Weights of a small transformer language model.
Size: width 384, 4 heads of 64, MLP 896 SwiGLU, vocabulary 18037, 26.7M parameters.
Architecture: RMSNorm before each block, rotary positions, no biases in attention or MLP, untied embeddings.
Training: a variant of SOAP for these matrices, 1296M tokens, 4944 steps.
Each number is 128 + 32 x the weight over the matrix's rms, rounded and kept within 0 to 255. Layers, rows and columns count from 0.

# layer 2 MLP up, 896x384, rms 0.153, rows 438-455, columns 128-255
[[ 91 134 168 134 112  57 131 137 156 139  86 135 128 171 143  76 165 113 194 165 164 156  93 154 121 111 131 185 143 185 103 176 187 133 129 120 109 118 129 141 160 154  97 109 109 156  77  97 136  66 159 136 141 171  82 156 130 162  87 145 128 178 129 130  94 158 173 112  98  93 119  93 123 115 130 145 121  89 124 118 158 130 140 130  83 108 111 158 170 128 191 141  87 107  85 161  84 119  96 120 162 142 111 130 120 119 140 146  96 126 126 160 165 152 144 162 147 124 129 159 143 136 150 166 155 170 131 112]
 [112 166 136  62 148 155 122 137 133  86 179 156  81 112 180 125 108 118 152 218 166 106 170  96 110 202 111 120 102 103 116 152 148 126 103 106 137  82 137 115 118 119 131 156 171 201 143 113 165 143 109 157 112 142 116  68 142 115 113  80 145 137 105  98 116 167 100  93 110  58 149 122 147 117  44 174 160 103  80 130  79 155 149 178 173 139 173 123 138 121  96 151 123 181  78 105 127 127  66 204  95 113 151  92  91 149 195 189 130 127 102 108 143 103 106  86 181 193 138 164  80 141 113 140 100  78 146 151]
 [161 102  94 172 164 125 118 130 157 173  98 144  85 143 150 132 145  96 145 111 172 147  61 166 148 140  71 132 151 138 118 174 130 119 189 102  95 131 116  90 126 120  90  96  73 105 146  84  71 102 122 128 122 142  68 122  93 111 148 136  92 135 105 127 124  87 164  26 176 117 143 102 181 139 143 161 182 148 160 133 130 115 121  86 117 103 132 155 161 133 120 105 115  80 101 121 122  99 141 141  96 129 186 154  80 162 120 148 147 123 148 105 132  98 135 144 121 106 115 133 156  92 201 131 139 185 154 112]
 [168 156 153 174 119 106 134 170 115  97 118 110 104 110  81  83 112 164  90 204 154 123  91 136 167 143 158 115 170 149 208  84 116  75 185 186 126  82 116 154 129  33 158 144 125 122 155 157  82 112 104 141  79  96 170 105 164 124 167  88 172 118 100 126 179 126 128 118  64 136  91 134 126  28  93 127 145  90  92 105 163 144 131  99 111  97 176 161  87  95   9 119 120  68 170 149 111 122 126 123 124 154 155 168  66  98 131 125  89 104 180  94 139  93 165  79  89 100 144 151  10 131 140  96  74 174  45 104]
 [147 178 137 114 191 137 186  61 173 144 100 124 104 133 125 160 117 133 139  96 115 106 176 119 184 107 134 130 187  75 136 107 145 133 189 112 160 131 162 185 154 152 113 158 153 144 161 144 158 141 117 129 128  64 176 165  41 124 118 135 158 172 127 159 159 141 113 132  90  99  81  73 133  91 158 113 118 139  86  80 145 161 122  61 147  94 146 112 146 126 158 141 125  98 115 105 116  84 103 105 100 167 136  97 102 164  93 145 174 108 123 128 159 142 127  93  78 119 109 142 141 132 117 179 121 128 116 116]
 [143 138 178 176 157 167 118 100 203 172 140 141 199 126 166 100 137  74  72 180 112 140 140 136  91 107  95 150 164  61 103 188 198 186  87 176 148 144 102 140 121  54 147 128 109 199 115 155  75 181 118 123 128 130 129 167 116 152  99 147 122 139 133  40 126 176  93  68 147 115 174 164 135  98  92  61 152 214  97 129 140  22 154 157 156 131 137 202 181 146 106  96 198 146 176 111 118 109 100 198 120  93 199 139 145  97 107 163  91 161 129 142 114  74  62 157 112  98 119 159 138 160 155 149 174 112 161 126]
 [129 169 164 199  99  64 187 149 139 150  82 161 122 109 157 139 113 154 126 146  70 133 185 105 103 113 138 140 170 110 145 128  79 145 112 152 111 130 122 171 117 133 102  75 124 159 170 148 158 158 149 124 147 153 149 155 140 146  74 111 151 171 153 141  85 155  99  87 145 131 124 193  89 127 164 127 175 133 163 172 148 139 168  90 152 143 115  94 145 125 205 132 160 116 136 128 129 103 163 131 123 134 159 174  63 193 160 153 129 160 131 100 113 118 143 148  79  96 142  60 140  77 109 164  91 155 112  69]
 [151 103 120 183  55 107 133  94 126 126  68  94  97 102 128  80 136 117 111 146 150 154 101 159 137 124 164 142 130 153 148 115 139 110  82 118 176 159 135 143 128  99 218 105 156  79 113  93 153 103 122 122  57 145  80  94  98 128  47  87 127 141 108 130 143  88 129 113  78 138 130 111 139 131 145 151 138 106 151  72 112 125 174 115 129 133 164  79 153 168 149 182 153 162 104  80 142 102  62 121 183 158 121  76 114 163  97 158 126 132 111  96 134 112 156 106 133 137 188 103  97 122 125  99 164 121 120 151]
 [113 182 108 161 170  93 121 167 110 103 180 139 149 126 153 116 175 162 137 157 100 169 169  97 188 156 156  94 126 118 116 164 108 145 103 152 139  49 176 104 131  91 130 127 112 140  70 134 102 143 153 167 162 159  86 141 108 121 141 169  95 157 112 174 113 145 110 165 143 111 121 108 106 116 131 137 119 159 138 149 161 124 166 158 141 128 159  99 154  59 123 109  90 122 135 124 110 102 144 164 159 100 146 115 138 129 142 117 155 102  86 135 115 118 107 181 182 138 148 182 133 111  31 139 119  59  68 134]
 [ 76 122 128 114 159  63 123 128 153 119  83  80  98 142 104 149 106 141 176 131 108 137 112 128 129 113  96  77 135 103 120 159 149 168 173 120 125  99  68 164  84 132 141 118 131 141 123 114 134 137 138 130 115 107 107 165  86  90 101 117  87 236 123  99 138 178  71 133 158 115  86 138 121 128  74 188 186 127 135 136 154 206 139 114 130 145 161 139 162  57  65 177 133  69 139 120  99  81 170  80 187 148 140 109  78  35  93  98 124 103 166 133 119 123 146 145 121 133 130  95 165 141 122  75 143  68 139 169]
 [ 85 166 188 169 194  89  87 125 128 135 120 148 133  92  61  73 107  98 129  88 167 144  79  97 164 122 115 113 127 117 158 117 124  77  63 106 133 161 162  77  99 121  88 118 142 141 117 127 170 102 153 114 161 185  82 146 167 155 169 129 161 123 124 169 140 209  84 119 168  73 128 182 142 175 221  80 157 133  75  97 124 147 139 143 120 119  83  86 129 137 187 132 139  74 126 115 129 117 205 200 101 133 172 154 107 113 190 103  67 181 141  53 166 101 170 125 112 166 118 160 124 100 120 111 114 148 141 155]
 [160 128 124 144 146  90 127  57 115 102 104  93 188 166 112 160 111  75 112 112 135 114 131  93 105 144 176 118 114  98  89  81 140 106 196 149 112 111 208 112 132  86 152 156 206 118 118 165 160 171 135 109 123 130  98 105 103 172 122 204 164 150 113 194 136 146 120 112 145  90 131  77  64 150  84  98 162 150  99 124  73 138  98 144 143 164 133 113 137 171 182 177 132 160 161 148  82 134 144 174 109 153 132 131 150 145 129 161 226  87 113 175 109 105  66 143  96  62 131 111 167 109 124 126 142 156 112 139]
 [193 205 124 173 166  97  80 142 142 110 167 152  94 158 207  83 122  47 139 125 107 117  99 118 179 125 111 111  86 116  96 133 170 128 123 124 145 214  92 120 146 105 157 125 138 118 126 130 121 168 145 141  98 117 143 102 106 200 126 116 120 143 103  96 155 183 121 120 161 144 119 124 173 108  95 132 153 163 111  98 125 137 138 146 175  98 181  91 137  78 159 139 149 153 176 133 117 119 177 168 111 145 170 146  85 142 180  67 157  99  80 125 161 150 141 156 117 138  56 141 132 190 141 144 176 141 104 112]
 [117  96 144 168 146  96 126  38 147 129 116 109 101 188  95  85  90 153  88 111 129 113 185 103 117 148 180 141  56 175 142 167  84 135 139 117 144 148 120 180  65 118 177 108 144 104 135  99 172 134 186  99 157 127  67 123 134 132 126 110 123 143  81 104 182 168  63 164 191  45 131 120 140 102 113 137 142 133  96  83 153 112  80  79  90 146 107 141 129  70 171 114 125 102  73 155 150 132 130 156 106 135 130 114 148 190 132 140 137 130 171  97 181 131 143 163 122 131 158 157 159 146 138 146 137 105 125  72]
 [105 106 196 132 167 141 129 167 155 109 134 122 164 163 132 123 137 142 157  92  77 137  93 111 105 161 126 108 152 120 115 124 117 137  67 141 198 138 134 172 173  88 199 134 150 121 155 129 122 163 167 163 188 190 109 136 168 163  93 116 108 188 167 104  96 177  49  96 160  87 158 156 109 173 209 138  95 113 142 157  89 143 155 130 170 109 159  97 104  79 141 131 155 148 165 108 106 125 122 112 137 144 152  68 139  97 138 172 128 127 120 129 125 158 145 135 147 126 101 136 103 152  83 125 151 150 148 184]
 [136  90 108  67  87 116 176  95  98 118 131  81 150 140 129 160 150 105 127 162 100 162 155 135  99 138 158 129 226 108 105 134  79 114 159 113 107 148 125 152 159 113 167 183 100 144 109 157 115 161  81  71 131  31 109 144 102 156 103 147 128 168 112 105 138 124 142 183 120 121  90 172 126  94  97 114 123 181  62 177 166 142 123  97 116 133 140  87  95 107 142 168 117 110 161 138 107 177 106  89 160 126 145 107 109 125 115 130 191 101 183 102 218 142  97 130 155 108 132 124 147 146 100 115 111 144 146  69]
 [140 124  98 152 137 129 122 102 131 156 141 132 103  83  75 132  87 170 122  93  86 200 163 137  86 153 134 198 138 158  98 159 126 103 107 203 147 111 195 115 132 148 149 223 134 151  82 122 100 172 158 152 188 124 117 129 155  75 145 138 152 113 138  93 153 126 141 133 125 187 120 104  95 177 156 117 129 176 104 121  52  42  64  97 115 131 143 165 188 109 105 111  87  99  87 120 152 148 127 125  65  78 121 164 135 115 100 149  97 124 174 121 138 112 143 118 119  96 141 164 128 110 180 121 130 129 112 157]
 [112 118 155 105 132 188 143 127 133 132 141 111 131  85  89 169 122 120 141 101 177 111  86 143  95  95 109  91 157  98 143 122  75  99 116 141 118 129 106 176 188 144 131 115  70  43 135 149 127 105 120 156 109  54 157  91 121 108 107  69 107 112 227 105 146 145 143 176 102 117 122 107 101 186 140  90 126 149  99 137 144  93 136 140  99  96  95 137  73 182 182 142 141 116 165 109 145 184 148 113 128 118  78 122 191 135 114 167 131 169 143  99 167 108 194  49  90 181 164  51 129 206 132 146 100 172 117 128]]
# layer 2 MLP down (transposed), 896x384, rms 0.146, rows 438-455, columns 128-255
[[164  77  89 148 134 143 105 138 200 113  79 140 169 123 158 138 104 126 193 112 108 144 107 103 166 130 107 144 107 154 145 103 166 168 155 123 104 155  69 189  97 119 148 150 108 110  70 109 160 168 161 137 120  89 197 142 112  95 139  91 124 116 113 171 122  47 125 131 130 201 153  89 126 114  98 139 109 149 124 107 117 135 106 154 148 158 167  98 101 144 113 136 184 131 147  88 140  95 146 150 109 148 161 151 130 160 126 102 124 182 119 150 136 128 139 150 172 163  93 165 136 129 106 113  73 111  80 100]
 [110 194 174 108 130 137 110 122 113 146 130 153 129 125 124  90 120 134 153  96  83 108 115  98 140 117  90  76 146 128 131 148 183 160 149 143 100 126 125 198 106 101 155 150 163  93 134 134 127 156 164 104 106 128 176  87 156 192 116 183 107 118 178 128 112 158 127 194 133 118  72 113 129 118  99  86 172 116 110 134 170 122 135 162 164  82 145 135 111  72 122 117  77 187 165 133 117  69 173 128  41 129 162 141  94 109 131 131  94  79 137 131 197 110 120 122 211 204 138 124 127 153 125 139  27 127 129 131]
 [144 157  72 119 163  99 138 106 179 129 118 103  93 136  87 114 110  96 133 154 132 120 137 135 136 155 179 132 146 115 113 122 104 149 108 118 128  63 151 115 144 140 140 128 135 172 120 117 176 138 172  86 143 118 172 116 116  64 109 122 136 146 148 164 129  80 155 126 106 125 108 142 179 126 128 104 129 113 146 124 155  84  99 146 178 151 157 129 134 135 123 159 102  94 168 137 172 167 171 148 140 155 147 102 138 109  74  93 129 127 129  58 158 122 108 105 168 164 139 150 136 149 144  91 151 144  71 110]
 [185 163 182 117 116 124  92 109  93 104 136  80 145 101  87 125 157 103 146 141 169 150 139 140 117 133 134 132  65 180 126 100 194 170 183 144 111 119 101 127 161 103 141 168  92  76 144 130 106 121 114 122  92  76 140 116 131 154 121 156 131 186 139 161 150  60  95  87  80 114 113 164 106 199  83  84 137 137  99 194 143 144 149 123 134 130 120 153 162  76 146 119 174 115 141 144 144 102  99 176  88 110  60 103 144 131 178 201 158  83 147 129 137  99 107 124 113  95 181 150 126 152 137 163 163 186 108  40]
 [131 157  94  82  54 142 142  95 119 108 142 118 167 101 149 166 148 165 114  94 166 127 135 118 159 106 141 148 103 133 141  31 137 142 118 137 134 159 141 132 163 152 121 156 119 122  97 158 116 101 153 108 106 132  70 174 127  98 136 124 169 115  98 161 138 166 112 119 147 136 139 136 120 196  55 129 140 100 109 149 127 158 127 158 152 203  93 106 136  52  98  82 109 105 158 144 116 163 188 102 108 125 166 163  91 208 160  96  69 119  79  80 119  92 110 179 171 136 122 112 123 112 182 126 134 128  86  93]
 [128 153 117 184 144 163  42 101 113 185 184  68  95 118 107  59 121 149 113 171 109 120 130 159 126  70 102 104  64 134 158 114  65 164 150 178 137 166  76 144 155 129  87 171 102 153 180 108 160 116 176  91  79  79 168 115 134 118 121 155 132 146 134 104 117 175 153 142 191 195 113  98 150 130 166 123 128  79 107 136 119  90 113 141 111  78 116  79 122 104 125  96 138  70 133 158 126 137 187 152 166 149 114 127 133 192 174 161 130 158 178  98 232 128  69  71  69 102 185 155 144  69 129 151 148 133 104 177]
 [135 131  82 126 152 121 158 214  53 184 120  73 156 113 112 133 175 167 150 106 172 197 204 135  88  96 121 166 174 141 128 154  82  68 124  86 114 129 156 115  93 128 113 112 100 177 136 134 116 103 147 151  73 148 149 150 117 101  98 123 175 209 103 131  47 174  74 149 146 180  89 145 158 133  83 153 112 110 218 142 126 116 106 107 117 105  36 101 140 134 169 106 136 118 182 126  90 113 150 105 143 129 169  92 131 105 126 154 112  78 163  79 128 123  95 174 100 173 150 100 153 153 147 149 187 168  86  68]
 [118 109 156 121 155 143 116 143 110 121  69 153  58 133  90 181 148 127 109 220 117 105  99 135 114 156  65 100  51  65 154 121 142 182 189 124  98 167  65 172 130 175 110 150 149 109 167 109 114 132 131  89 155 137 113 179 149  81 158  97 142 165 112 128 171  96 137 183 159 144 118 116 168 103 105 183 142  99 113 142 131 139 156  90 125 147 131  84 143 122  82 184 154 165  91 137 157 168  73  77 145 128 247 105 115  97  78 141 154 111 156 108 124 153 143 118 127 151 165  91 156 129 118  86 140 140 150 171]
 [118 140 145 112 107 117 109 118 196 106 165 168  79 157  94 147 169 124 119  97 135 142 133  85 176 115 232 123 164 100  94 130 146 140 128 179 114  91 151 100 100 106 156 132 162 121  97 132  58 131 198  80 107 109 158 123 135 180 116 157 191 164  85 103  50 131 148 146 140 156 108 118  84 171 163 156 114 101 160 133 100 140 142 125 136 144 136 101 149  94 152 158  73 101 102 133  60 184 148  92 153 114 126 179 110  95 119  79 127 134 129 197  45 167 118 175 129  94  91 142  53 118  80 150 154 105 113 119]
 [135 137 107 140 118 176 153 118 151 128 107  60 124 149 114 101 180 169 155 127 167 105 124  91 134  90 113 149 195 177 200 146 163  99 122 101 161 154 122 141 137 107 124  71 182 150 105 153 144 193 113 179  73 131 171 155 102 173 163 168 134 105 150 147  94 127 128 119 144 155 110 120 101  80 157 160 155 114 159 135 169  67 151 119 119 101 161 114  70 122 102 166 140 129 124 116 102 142 100 123 167 153 115 150 184 151 104  96 127 115 107 146 173 116 125 153 116 140 181 102  84 133 194 165 163 105  80 105]
 [115  90 153 126  82 171 141 117 165 178 131 144 152 170 102 108 140  82 123  94 122  89 168  80 109  80 132  63 167  97 166  69 115 132 114 166 128 117 120  91 119 111 120 108 145 144 140 164  90 142 137  64 142 144 134  74 150 132  79 108 126 109 123 154 127 142 114  89 221  63 151 116  80 146 158 144 125  88 117 136 139  98 118 160 123 137 180  69 165 132 106 162 141 132 138  79 108 136 106  64 184 172 189  94 135 106 119 131  59 105  96  73 121  52 165 100 108 108 145 119  66 161 162 106 156 106 104 127]
 [183  81 150 110 133 166 100 151 105  82 128 147 117 157 136 173 134 150 101 152 148 125 153 128 124  83 104 191  87 108  95  93  93 105 161  84 125 102 163 162 131 114 129 152 118 146 128 112 141 147 119 157 150 103 152 116  90 105 115 172 121 139 171 124 114 113 108 121 156 104  33 109 139 121 118 119 137 113  89 139 146 129 132 146 145 185 135 152 109 179  87 117 145  71 105 117  82 134  87 173 101 125 150 143 161 161  93 133 110  76 124 184 138 164 189 115 125 129 107 177  92 170 130 191 176 119 192 169]
 [171 156 150 152  99 137 134  79 132 139 119  91 123 143 115 122 143  59  83 143 134 134 176 127 151 188 146 134 112  65 116 116 107 182 163 126 147 150 126 149 170  66 200 166 164 130 107 127 145 126 213  84 112 149  92 149 119  50 139  97 154 104 143 127 159 125 125 137  80 162 106  90  84 166  96 171  89 137 106 185 119 158 135  62 119  84  78 183 176 102 122 126  98 114 129 155  93 137  84 154  83 138 167 132 166 118 144 121 158 166 106 138 144 100 179 120 121 105 177  84 109 117  96 129 154 151  81 115]
 [153  58 150 161 123  95 160 136 147 126  90 118 117 150 133 132 160 149 127 153 112 149 113 170 137 102 177 133 150 154 141 122 174 126 113 139 148 148  97 151 154 173 114 133 134 139 149  89  83 121 148 133 148 115 111 130 121 158 142  96 181 134  94  88 101 147 100 144 131 117  30 118 151 133  81 102 151 126 164  95 147 122  76  88 171 122 115 115 141 119 147 114 153 154  78 156 111 137 166  89 119 127 116 111  69 134 165 130 126 148  77 156 187 144  96 144 149 138 115 183 164 106 166 145 148  81 158 188]
 [115  74 126 150 103 132 140 143 146  94 108 125 133 136  88 101 158 127 122  85 139 120 171 149 148 106 151 140 133 129 125 133 137  94 159  83 124 126 201  96 149 140 161 127 139 183 117 153 111 125 150 195 136 145 106  83 116 120  85 141 150 104 114 176 149 133 103 125  88 140  68 108 127 137 106 109 129  51 161 134 142  81 145 137  89 111 109 133  93 104 113 178 117  89  89 136  92 116 118 119  96  89 135 147  64 147 145 123 115 123 105 135  85 114  72 114  96 150 148 143 119 103 116 120 161  67  93 170]
 [101 152  92 153  84 127 177  78 149 155 159 121 121 114 132 140 136  77 135 168 120 125 118 164 106 139 146 132 117 133 130 120 142 144 145 128 141 174 110 157 125 106 129 107  99 103 126 128 131 167 120  89 136 119 147 107 126 165 154 104 130 147 150 106 125 140 120 178  91 140 101 161 137 153  79 113 142 108 143 151 123 168 111 132 102 125 137 150 132  76 108 112 136 122 120 133 166 150 106 101  91 131 156 102 148 110 138 102 155 115 121  39 174  71 143 104 138 109 143 126 122 110 145 139 102 163 173  76]
 [146 103 142 130 155 119 116 109 124 102 111 156 109 148  86 125 173  53  99 141 128 118 107 126 108 154 121 195 143 111 169 127 106 104 171 106 134 100 101  92  87 107 151  99  91 138 130 157 178 140 125 111 143 149 172 119 145 144 159 148 113 110 101 121 163 181 137 126 154 148 121 173 217 100 167 152 211 169 173 121  63 149 120 143 127 189  99  78 175 160  98 122 150 173 127 137 162 116  57  91 103 120 184 146 186  75 216 145 131 121 122  34 126 168 154 112 111 116  99 147 103  82 154 125 186 177  83 177]
 [103 105 102 112 118  94  84  72 142  84  88  88 153  86 129 131 193  98 113 125  86 167 125 168  88 150 153 144 156  99 111  79  84 135 115 148 136 170 154 150 176 111 172 113 166 142 172 138 117 150  88 144 113 132 130 169 123 125 128  72 136  69 142  87 143 175 180 130 167 112 122 164 133  96 116 107 131 171 129 148 105 130 135  96 114 128 139  49 172 111 138  74 187 156 185 126 136 124 122 162  98 152 134 123 128  95  75 114 169  96  71  99 100 123 112 140 162 126 121 130 118 183 150 141 154 143 125 131]]
# layer 2 MLP gate, 896x384, rms 0.152, rows 439-456, columns 128-255
[[ 93  85 152  78  99 174 132  99 153 131 113  93  60 108 102 145  91  64  71 153 172  78 107  89 182 116 142 146 131 118 171 139 174 137  62 111 114  84 123 143 162 197 139  88 144 120 122  86 114  83 106 106 113 141  97  90 164 170 127 105 161 184  65 158 153 103 133 130  74 162 158  69 151 102 136 158 150  73 137 133 166 104 154 151  89 172 140 165 121 165 147 153  66 127 135 121 105 132  94 113 159 141 135 149  94 139 176 179 136  67 154  68 169 134 145  59 153 150 148 137 112 127 102  98 143 103 184 129]
 [152 113 143 117  89  91 166 100 179  96  98 115 107 185  93  88  78 127 160 200 140  95 116 107  95 109 178 161 143 140  60 130 118 137  88  96 142  93 167  90 135  89 117 134 112 119 141 136 112 131 193 114 180 175 102 104 134  81 193 115 121 125 119 156 183 100  96 120 133 111 147 116 136 136  86  96 132 129 159 112  86 119  62 173 160  95 156 103 133 119 105 158 116 110 127  97 133 150 148 122 109 115 165 116 159 116 125 107 182 128 143  94 119 162 111 137 143 114 114 176 111 154  83  84 127  94 167  71]
 [192 157 133 158 113 225 149 148 108 153  88 106 130 151 100 164 119 100 127 207 108 156 138 114 148 123 126  48 122 109  94  75 163 168 151 139 124 156 115 113 124  84  92 164 145 114 133 135  56  83 122 144  94 140 124 142 128 144 122 109 153 164 139 157 162 199 107 149 194  87 111 130 177 131 141 125 110 155  80  77 166 189 107 106  80 123 186 103  97 108  52 158 154 150 125  94 134 154  92  97 137 173 182 107 116 143 149 126  80 105 111  81 149 145 122 130 133  85 162  89  68 126  87 181 126  98 136 138]
 [109 151 116 131 176 155 183 121 161 157 185  74 170 158 144  97 158 193 111  86 105  80 173 104 115 159  76 165 130  38 135  75 107 165 119 145 161 143 114 122 172 115 160 109 173 165 109 109 136  94 104 149 158  79 178 166 124  75 119 155 160  88  73  79 124 179 174  40 128  94  43 150 175 134  70 127 112 151 161  83 190 117 138 108 169 122  96 164 161 145  71 111 135 110 105 155 121  98  60 168  80 175  65 131  51 135 136  95 136 110 151 154 130  63 111  88 112 178 150 126 166 144 146 148 134 128 132 163]
 [160  90  95 106  89 126 117 136 124 146 121 171 143 161 160 108 179  95  93 190 134 152 121 172  98 110 152 141  98 103 121 116 107 179 110 113 146 136 168 163  83 111  90  57 125  74 146 185 119 123 162 163 215  87 196 158  99  75 131 159 165 169 173 110 139 172  72 112 116  33  90 121 166 102 166 137 115 165  45 139 126 169  70 106  81 131 189  83 117 174 126  99 132 146  60 131 143 115 148 138 130 146 109 127 165 148 102 141 172 131  94 168 154 162 143 172 110 101  74 106 166 126 176 162  65  94  74 100]
 [150 130 159 108 151 179 124 122  94 147 150 116 147 100  67 121 128 108 133 150 118  73 105 160 124 163 155 104  87  98 119 126 131 100  99 141 132 128  79 153 190 155 104 133 165 113  92 165 101 157 124 145 172 119  80  82 146 144 161  87  69 111 139 112 159 144 166 100 146 126 142  82 181 126 128 136  82  92 109 118 119 155 140 176  92 110 149  97 102 104  98 138 150 150 154 188 170 160  86 147 117  89 147 128 119 141 159 175 172 192 110 110 150 108 105 119 129 138 133 145 150 130 132  99 115 110 142 176]
 [129 117 126 126 118 166 111 118 124  79 133  78  99 119 104 116 118 160 115 151 150 131 123 160 159 124 140 153 158 118 162 158 186 170 115 127 168 126 110 173 119 115 115 130 127 158  81 105 158  69 104  94  92 145 152 136 130  99  94 109  87 173 109 126 144 144 139 142 126 132 124 135 154 134 121 132 107 155  94 182 143 136 141 129 127  50 167 114 130 137 140 108 155 119 120 101 167 146 168 133 113 148 112 132 119  75 160 164 141  56 103  31 140 132 114  55 167 193 127 100  93 121 144 153 119 166  84 113]
 [151 117 132 137 114 109 189 146 107 124 146 148 183 114 146 135 119 175 131 129 173 158 114 133  88  92 113 129 120 121 141  85 156 105 185 105 101 200 126 165 161 149  91 128 157 130  97 172 164 139 141  67 156 118 160 136  93 198 117 122  86 120 129 119 133  70 174 115 117 103 148 150 132 110 185 120 145  85 159 124 141 102 129  96 131 120  92 130 149 144 116  85 193  94 140 177 163 188 185 119 106 121  76  98 129 120 146 141  92 160 147  84 148 149 163 135 188 121 134  83 100 131 146   6 120 130 157  99]
 [ 62 133  37  87 152 125 139  80 155 110 120 146 130 207 112 120 104 130  94 108 111  94 106 101 160 109 100 123 192 119 184  91 136  95  76 139 114 148 105 114 137  70 124 139 142  92 211  83 134 133  41 167  82 145 123 156 193 107 152  95 174 138 153 138 108 145 116 100 143  95 125  87 142 128  72  85 104 137 108 120 108 153  95 177 126 102 142 108  68 159 167  43 110 134 113 154 143 100  83 178 115 140 100 102 180 185 161 105  80  94  44 150 141 149  79  97 134 155 112 153  88 146 135 137  90  93 135 109]
 [112 109 151 122 146 144 171 153 105 152  64  81 134 137 131 140 111  88 160 149 146 108 121 167 127 157  88 158 119 213 182 111 182  35  87  60 178 157 203 105  97  99 208 168 177  32  84 120 133  99 143 122 145 121 125 103 153 164 185 192 139 117 149 120 121 130  92 106 127 127  64  49 100 131 106  90 188  54 106 103 113 155 174 130 128  70  94 127 136 131 138 144 142  64 169  73  86  88 157  83 164  81 136 105 156 177  92 139 178  76 133 157  79 149  97 110 108 157  71  63 143 115 123 157 132 191 139 108]
 [ 75 115 110 108 126 122  85 142 128 180 126 100 174 129 169 125 126 126  89 133 150 134 129 100 136 135 121 125 132  79 109 157 131 176 118 126  95 176  85 136  99 164 127 141  74  85 128  94  89 131 134 142 106 111 106  78 194 105 135 101 146 204 100 126 146 126 111 104 109 132 150 175 127 148  87 117  75 145 179  93 149  94 106  95  93 114 169 172 123 136  69  92 115 159 120 137 104  96 124 110 102 115  84 126  80 162 146 141  90 138 151 161 134  86 140 174 136 133 130 128 103  69 176  95 115 105  98 173]
 [126 160 135 127  90 128 137 167 182 143 156 134 101 159 111 126 106  60 130 100 137 137 174 113 128  99  40  77 130 119 121 105 171 132 115  63 146 206  57 158 150 142 147  93 173 163 152 155 167 117  80 114 123 173 164 110  76 191 126  92 135  99 127 126 112 179 103 100 145 114 129 120  90 137 141 134 111 123 110 124  94 148 138 125  87 116 129 120 107 170 144 140  93 195 111 129 120 115 197 103 141 128 129 149 126 118 146  85 140 122 162 126  86  99  81  92 114 122 174 103 103 181 154 189 127 157 133 133]
 [194  57 123 130 154 133 145 113 149 115 146 137 130 199 170 182  98  99  55 148 195 113 199 125 174 111 146 126 172 139 112 142 158  93 141 100  98 105 147 166 155 138 173 107  89 113 116 131  96 131 185  90 161 120 115 123 168 148 134 154 131 121 109  96 148 168  83 105 158 139 104  87 103 120 116 121 117  58 113 106 136 125 108 130 114 159 175  89 154  81 199  89 106 133 114 122  82 105 124 125 118 135 148 135 134 125 136  83  88 162  85 152 152 176  75 131 110 195 153 128 159  99 167 113 162  76  61  59]
 [162 192 109 110 118 131 159 135 133 145 130  69 130 170 128 175 165 106 108 117 145 104 197 139 144  72 127 125 100 131 125 143 122 114 176 142  30 157  73 138 106 129 134 157 131 122 132 156  91 118 120 106 176  81 175 115 146 136 130 120 148 114  76 170 159  75 118 140  44 125 126 102  97  89 100  82 168 135  82 142 200 115 113 142 107 132 143 169 115 132 115  66  87 104 158  93  95 132 141 149 179 166 128 132 137 127 154  95  98  94 153 150 146 144 135 159 161 130 133 109 123 134 144 120 128 129 133 158]
 [122 150 141 126 104 165 130 114 144 106 101  93 132 120 152 111  99 111 155 129 101 110 204 134 152 135 116  75 114 130 166  96 105 155 184 110 116 106 150 156 166 129 132 149 124 122 117 112  63 103 142 108 126 130 149 129 167 103  88 110  90 189 102 132 168 115 107 155 112  95 163 139 202  79 205 105  57 119 131 130 131 182 117 174 105 104 140 138  90 167 100 137 118  75 137 193 110 113 194 170 151 119  86 131 135 189 131 188 136 117 183 155 106 152 117 140  89  99 110 144 101 110 123 123 125 114 100 141]
 [119 129 130  70 101 183 145 165 183 137 128 138 120 156 117 135 170 151  96  98  80 100 139 131 103 200 167  97  84 135  69 195 105 142 155 143  84  74 187 123 177 121 141 118 161 153 122 180 115 174 111 117 166 130 114  75 109 146  60 132 129 140 180 127  68  78 118 189 157 119 104 138  99 156  95  83  91 131  85 119 191 110 180  64  62 110 139 151 148 123 103 108 142 148 130 151  64 150  97  75 143 105 140 148 154 131 106 168  88 108  67 127  68 141 118 154 151 115 116 130 160  74  95 175 124 145  65 154]
 [201 114 105 139 124 169 174 113 136 154 124  85 124 150 133 136  47 112 133 102 156  94 110 169 145 144  63 165 128 153 127 154 116  79  92 187  90 164 136 155 166 173 134  76 140  92 109 140  61 106 151 115 110 121 126 149 140 133  74 107  99 168  81 186 141 122  57 154 101 136 122  90  80 138 130 132 139  92 145 117 167  87 106 107 170  39 147 153  73 131 137 138 117  85 133 144  98 100 157  90 124 127 132 111  79 187 106 133  97 172 162  85  86 148 179  84 127 114 143  89  88 116 146 122 119 193  72 170]
 [148 117 149 131 148 161 169  86 136 182 132 137  96 135 140 120 147  88  35 127 182  68 142 136 126  78 158 143 142 140 112 183 154 187 144 102 139 146 159 141 196 154 170 107  90  97 141 184 140 107 143 123 143 147 174 124 155 119 121 123 147  54 103 111 115 137 145 227 152 115 115 132 123 119 136 143 136 180  73 182 133 180 187 119 142 127 139 141  97 130 146 154  86 163 106 124 100  87 129 155 161 143  46 109 119 140 142 113  93 158  92 147 163  77 159 125 106  41  90 151 128 124 142  87 181 120  76 154]]